Weights of a small transformer language model.
Size: 9 layers, width 256, vocabulary 1024.
Architecture: LayerNorm before each block, learned positions, capped logits.
Training: 265M tokens, 3897 steps.
Each number is 128 + 32 x the weight over the matrix's rms, rounded and kept within 0 to 255. Layers, rows and columns count from 0. Numbers have three digits each.

# layer 3 attention value, 256x256, rms 0.042, rows 105-127, columns 128-255
128137124124145131156127138128126081092128119142119093129110097116158109134111132149113140106146148153096146118123102148181105154091121135081091135187158099162104172123145135087106160139116150098115141139101114161192130126120124115126126132087165162166102151151094126142123136148163146137135142117108143091108113132148113136125164126087133095149145115118154098121125085118103117153138
157084106183155090164109085135099143147139132140142074149091124121124152166139149130156134123148128197134189105121114110104091124139140151153107090202211107104121130145141133102145133137125167155170098058140143121074135152091073084117097088146158124125081129094086119097114131168150108117124145144138142107108100118161114077125126084132102117147126119155139125081201090132111153146145
130100125146120118124154118131127203119154116149148152128152069134113110172177134128120151125164156152115122178127130117136122167138141172152172137131131150120092098142116111122127123160121127114122136080125185134097173187124108128110149090177129118136129152109150153089114124162142088128108103134126133151128108133126151120114082121114143133130129141113132176118131106096119120140109
132105169126149124115122168143132082142145135105106103181153165131150132133102149126114126118143142073135087162138116094122144120150106131205143111118105127164153130138103113078140098136086163091169142121147143159131084149107169103131089134172139110113114096098134145147140085080132122126134132152126114100107139139116125117126172065137116139117113109081134125169090135140125157127158
134132151099132106120154094097143140115104121110125119139173110153090161116161132093078144125086109166156145124136101203134148128158154158119171141174132131122128168142107129154130142138132141177150090083128155115115144179099111152160117092103120150155099108093087128146123123105078123099131145124127143102095144103174159126115091164112104110107101139118140093082208127135181138110109
127204103087144123146079117142118093155129154120122104111087159123153198127097129161104128124102164117107132057104121141080116132149127141152130138108129116088169177090153090198125130156131092138111103170121081104127141130116128141099135156106130092162125122172134125131132065147099129133140099130110143146141095129153127131145127160152104129127156146142098100136214116113111112074174
135124128145155110149135142130151116150116133125123117132137117141084118135107157133128136131122121120154131149116104079133118102107150140191108124156153156081133117130120138085138102112098127106159095176131174153055126122119093115119152127172135132119113139142100135121125096124155113131129121121156058098135095140082095130137111111138111161156136123153144128183096089151154137088113
127119146091116125069104112136105051168136159113121109097097122131113133145134121157140127128120121103069123102131113089085157154116204143111131173105119091145151186160156114120143117135088147148134128131151084144095118100119109103133132109147140103135109130125128127154148145135134119123096138116103144109128104141178130117154113152097081164133164120141131120128154209157084160049125
123095147130126162126082146099118119122150128129134124148105137132164109125110115130098130124144142082040091081133103130154160152122129090149095151137160092127132163127117136111125150131130106126108143159130207149097135170103139099123144113018140177153130144117134112108154160132125134139081124119127165130117136110154121184110153176119103106162121118115109131131068068077111071083134
100124125132092114130181146146138119153111119101122146159107168130122144124075138143114172156146155064123112133130121132101171148131121189151118115109121109111144155135073088097151121175127116156128114135116131172083091144099108128124184118113143163158115147126139133147143114109141088099147127119132131119123107119142131141140157115160097153106111163134124098160126129124113155056139
120064130108123075130164127160117190136102142144111169154142166136119096146102115115129099136118129123131105159114153144105167145112140117160156170155121110126134134138110106117136138132190147084130138156131160141137121135120096096083155110138119140093120120119140105096135142148134133146088150086135113141151163113102133146119138137163124135143149129112104101100100114119151103122093
125119074166136142133095130134106152125095148119161129180128120154132123083129119121156134139151134133149128133118140086203146110130105148124158134159124087138152068123158131144113124106143131101155100143126093113108143112142144124127118165087132131115132134127121138142111116117134202145143136132131162130175131142060085142128155156154112121129133163128104147141116141105163125179168
124115112119205103147123081149104097121083105134098151142150101121093106136122156124155081154149104139119152163134123180181151108116173116101114150175139090126105104161125120117121163137084139159132122111123102146146102058124132141120139129154123089120102128119169117134121132173130136155118119103134174096152148134103135162112145128096142088116112123127136127135183133119080137134125
142146152088138110135120119120126114111125130118128076135166162116069139153094147150093141131142141099124125117125097146119143137161095152170125185130099119115136145115143108128117134142077160176158142161173087129111124092109083131145098128192134101100091102112089121124125118115112134130169105142138111095083155169183150120150104120113116130140146146088140115153194156173124130100098
125138103110113104122149118135103138063148146102124119161128140117192090133115173115122119124102106086136154128127125148078155155120136085101173138203134132134104109117141105136122163084163144082151122123119149129169154146106145158102136089127114151110119087135149112104139101144110118110115132146112136124146109101133155132136137159149165152109119166120143119130148149136158121073103
133086124122111147117141117155080097150137132130123112158109179127121116209095121135177130140142121133155133105106159120146127116101180134147077108142095158168170131125138123110125119094183145091087122189135104108140111114175095129174154129101159157122135126154122130115175105127159136135177125109117134109166136142113103147154121145128092132141152173150088108115087157144156123121094
129106129062122163097123130133113101058174131151070112110163141113116100185078163112116136151110129140094136137136114145095122176134132095108114137113104149172143156116123128135128142138078154165132138094116144126149095169149145149155099116134104095093084149113156140138112126124149158135167134101115209137093212130158151092146107152081133115105110094116145169096181203123104142117121
115177112134106090127128099131112090137170146157112137123094157139151174134126120173122105129081151111076172117135124087080091164148127125136102124102137111127127113124127123184113140115182136120118132113110139120116159162123142136127126133119106141151163117162128140111120144145135124137103117121123116126153153107155127154119147166140105136132118146169109025081117146136109105117109
116140125099145190117160107132138118168139137120130126124108185120167180101106155104149136132081122127099156152135137068092137122147082081118172063161098152102124116160129092143146139143127130133094110111125129114121125107115136087128132143099135148100149122124104150112176106092101103124127131111123111149136137124156128114100134105099121122140136143140144078105138111153138099116161
141095132106163141116121128112147126124171141102146166121147170116155117139157064138181113102116143159167147131123099140181107120129165099167099121114123132147129109117145124124138158102147171074131134151127153108113113181163147141175094143108114106126129129152083101127089153148129131134087150119150153120160180103068131129142107104130121107123151136091088151118128115120211109130110
090131144090106130116105172137133101158149108137126162127125150131103104140102112125146119128094104151112118136147150155101164131103156100125100158124129150155128157129097166103128128156144132086084125128117180149148127101133152106109152086164105139126130112101095142132127149128146085111093136116108106129147133117115158102143119110152118142126118135150127115128132127123118151096130
123120133158146177105102170138188091130140142106099086133119149129106062116124113128156133140146092120116046118127103109177138146092146018163143138135135112169114129111094157025143117112116138090145167123128148157131100157146167132197134131151141187125119112114137142159073135120161108138109120126132127143099125136113140128123097097120169143111128065068111108169088111069148107119116
131076121183124102118162107099108154129135140154153138105141075136135080093159118165153139129136133169061128158115142111141169167112155100119129116177178114140116137143107137100113134140169155051109136050117113151103139120141125079081139117138153133135134092121157127096116155157149119143068142114110163168166114117094094145112191125136142151158143122175134142093115095099112126116139
# layer 3 attention output (transposed), 256x256, rms 0.0442, rows 105-127, columns 128-255
107164138183113114162112129142126159145094133124162145101154145198133138167127159117112118126111136131174168148109122149116196115135130118120152134116174121104153099143107124164080111099106118155147148184137155184104132147128121134143073111133123120090141132155192122121123136138097097136113108132137129116127133174092084112132098064121122113106132160095147130120102130111141121107115
106157124113104113120116120083081114136115117135072154079175077162134140095125145098114114204140140108108158151100159185139079094063115169117126159116119143170166115128110180143084115080073108129150144182068105175149132155136150133153135101095117164151099164143186147134086138127115153122145104097140146151138101138127091126138125099096189110114110155064135114174089112137115138091095
109145109094124134146109090104128097112138100104069077055143111105200154106098173121106134159111109127167140125112127111107139138125114152116101169156113112126106140107122134130134114093145129117077123134085128126199128127107148147149165129083136150134144113104129151104106132105129140152164114115162162103099141168118087125142142119120121170137101179171115111152091101132195134117155
157116114091178136143128148108136120139153123089070185085122099113107109161129136135144104104140076124064126121103131164118107134101131123091095182112124127118124105080162105099157160182202158147121111097093129088144078130139147134141122116128113148148133154114107140142087089127146169150144119099108116113165139087150197082153119198140120183192161132153098109062157132104155117121167
097131100141123125116073149105111133176089128143117140156135114158126128111140171140087155126183094114087144142127127112109116124116097157149125155102135147150147117100133142127096137107096138105119148131063122145128127146125088106140137138078156127130131107119115153065133165132127119166137129078136165150121106119104098132130179111148154148121116186098171156176093110122129115139126
112112170185144144101174172163161142112150146110195151165112137144082131144138109097145147133132178141088137128149110148148111119152169132108136096141128133116135133179126146137098098159115118138148125097151170138110136147125143102171098136153090121073104173151109130139127113141133097097125165119122083192122096109098137138100116120122145086119073075095174142144109173087083083151097
127140100105104151142112093157098142157116110133086166120105122120111145133161091155151087135140120092050105093136143182133106128102150150129097150086113099162097123131127136162145127168132126125139111078107058134191094135150163141178167117075128144144095149146145130148102120142135139140150146110150170084128144120139209122143127097134136123140131138112165148117117128080124140105121
129104114181141122081143154110173155106115171142154139165119147101077124133100139078098152115132132142183134145132155096201066148150105146147073077091154142131130099110135165183084148122104112130170128182107168129066099167124125128099067111168128126131118117152112108140166118121141085118144140116111111176156104145112107117051113151139155101101143143095174152142114134145078118119114
094136106113174123144117112138099116128104092158124128110128157152076103133156173136142116100106117107134175084175118176097172112120094133117104135089119126118141103131109135090136126152114122139165135166124114125177121150116147141151109123152127127095095122132178125094142088148178140126111110140094169105103139167113151164149102117059120101138167116110135152152131109125125188129107
095131120125144148139098117143144129144125117089120116094119118060119110133141137139105139105135101116098077105155125161147101155150154132129094140124119112106102082100151154132135148172175157146113091109154113072133089184095179121154142130143093112137124137099118103148116112129171134130140131126090139077155125101138184144086109158144125123160148085136168107119158136123133132125149
111136082132125169098101066078088075103127088130111096095101116107163143098113109162137151123166119126169096110187131150131103145142069115133089102140090105158123114111131157127118094131064149134136094147156088098116114095140149150169170158079131126150131111093150118125129125134169152091126128172125156093102139151135102162149130123120150132137123132181117109135186074165164200100138
137101121093124149122142120138064148165120107178122121109152162126108096134129117153158149144109175123091087089190049189070112119128160076159112124136123128196144141133102138088162199198063118137141104078140121119115126095144128111114163147140126167114100130136147120121158116122142120093086123160160079094109103087133161165091134173108110106156151102102073104094151114110116187120108
126125112126073175110096147104152108121126092158144138175122113137170159110119161130079134133212095134148090147145110135123089120145132141151095153134131119134158155127080089198087113107157133078092125200141096174066088085109105149154161144112159148180126044138140107107154176128147065091073147167141136101178155153132106146141185110120146164164120138122142137108144101150130159131102
153081111141119124119098141138137090153108155139136130142125106130121119112103132128140119135163118137122148153143137131157090102134151104107136091126166136129142129127139130147106125162163140138096132121073186132107145138143153098120097113118145124139135138136093153126106132114117110117129132060119131153120128125092119099126143159174137127147116114135142159108096140108143098144139
112152137178132156114120116067121115108100109115151142131148113131169160122125153183107119155161122174127123089131115111163136132122138130140104146122109140116122118114140156147072092121089133108103150148164138128062143111130101101170102140090155115143152107118168121149107135147143136154143118109184158077108142130109057155104125121130123120119096167184124149180119101150153151152119
165110145164170116113142148114151155137122146114128110132094152120109147098121088158139116148119142138133122125167163152159081179121103100104143067111149110091109108089146217103114127149048124154157127178174132121112141146149157129073137081142092115115113156090142101159141106075126155121103159130048126104133130150139143103114108129139145095132131103126118108083181132124118175109143
164087133157141116102094184107155104176136182138135134126122086130133139119089124117102125146138111169129153149110159066125115121102125135143099117148167136098165146072152143110117133141156117118098167161124152103087128108135122107061058140169178123159140106137097145100167104093117091161075149122102122188134110128164103110139157162129143136132147150142109171102100125151145126133146
148139165140194117106171161139144163106133155111170126156132122153091127116104107116137146117100138128171105139093140119138109118158133129113151085160136153087142110122144178124117114105087118158122171165131157104095109126111130099129127120145097124112162140112154110140173113096121103103122151150113116149161090137115096133066118138125145079132121119126141156159133167168081141118140
107170169128153147128135154121138105070159112125128137132105110090093131132097087144117103129120131161127104169176133139131084114119139127099127142120148109110103116109150128171133118140134137116132129132183107101099125122120126136141142104139097112153134140111113136179062131139100138097140113156101136136150107098103125146111135141152160121164114105155137119167178181133127143148138
147138074144123129112107125181143098152118092133090134159120152108126123135156131139169118169089157110063158103110105099064175126121082143116149128122099124138098129112171145094161123179057082115146136076084116122187159083166107118123159122108144111141109135107156125047144096129106168124117173134112112123092125136139190051171147094140148156087146128134100121151109106100163161120112
143134131155153138146130108108156115085111155101105124145083135112126154146138142148100129095149098113130102166167149094160125166150110142136091122108123129111089117112132110146096103109148140133154118194157080122112100153116114187155131115131116086130097120102166124164130139122113123140164124187113165144165163177126115130104099067129167140147134146132160086142127086166104149125170
147142095127121099158114093171134153142145123067082188156176133088115130186178140155156104128085114098097178108090141109098177093125085165110128146048115074130098132103184098119167135152102107122152116105111134125157124126156142115085064098134138097119153127123111137108119088139123165218152145098088133106156141142169163082174101091142125152115172153149113138088145128107157091118137
089165124108101137137132078086120126097124075117089136105143146139137158124104152125122170151101136098163120152153139151143150133138107144157092158124095115165132106119086117139125117078069102145165107181128100138133120138118133156149153133124118135115116138129173113149147135136123127120138101186161150135123153180108098132108087090089125098114140171106105087166138074143119192118148
# layer 3 attention query, 256x256, rms 0.044, rows 128-130, columns 128-255
139094140148123154088121105154122092131150140099128116122108161118151131152152118129143155150119090135095157139113107123108156129103149070101159106138135110111167092129112106103144118114126170133095122153124167126112124125130146124142122123095169142174140125134127147155095141134129119106100147154133146128108093133093134157090099127108121108088156099139110106108181151125138161138142
166099126131129137094142145128158138128126164115126132121155128151125129169104169164105110137121135165085139143127128125108133150142151114087111114120121167133104106131111132133126124130116148140123152152115140137142081132111108127161149087132122110140142140126146124128057121096121119143107110104120125155173147132128138110136148164116126124170163117095110088151106156117150155086123
169116119165123115117135123096142095088142132074168157147093091134106129124155133124109129133105160160088130109126143085120175093142085119097115110117122126101143099092136079148110129123174119094137114139151094124120162104126104198096161099150128157141155132158152139132104125109145130112109119130098153141148133115129118147103137176095152105150142112124123134145158117123086136153147
# layer 3 attention key, 256x256, rms 0.0414, rows 128-129, columns 128-255
128142119114138117116161134162088167103125150136134154107129146170131140135118183136123156186140158109124123120150103155130134153151082128169099165146093128148051146095135139181131107166088100117137130151157075136156110155102112136120149117150135152106096124098151093115144114130147154119112123129127129094145184095156091129156135143140112100162110110123178099170126142158129130124143
095139150129122135140108090096114117131105102144139128128105120179144135114145106125117093099155142151192100136116167119148133096068107146170108120137155138135139134109131099126160128127138111094137122143131161111122182104138144143115122130109105112133093158150122119128169110110132152109136117145149120117103166199117250154138073120133169144102087150125108110128108119131095116119145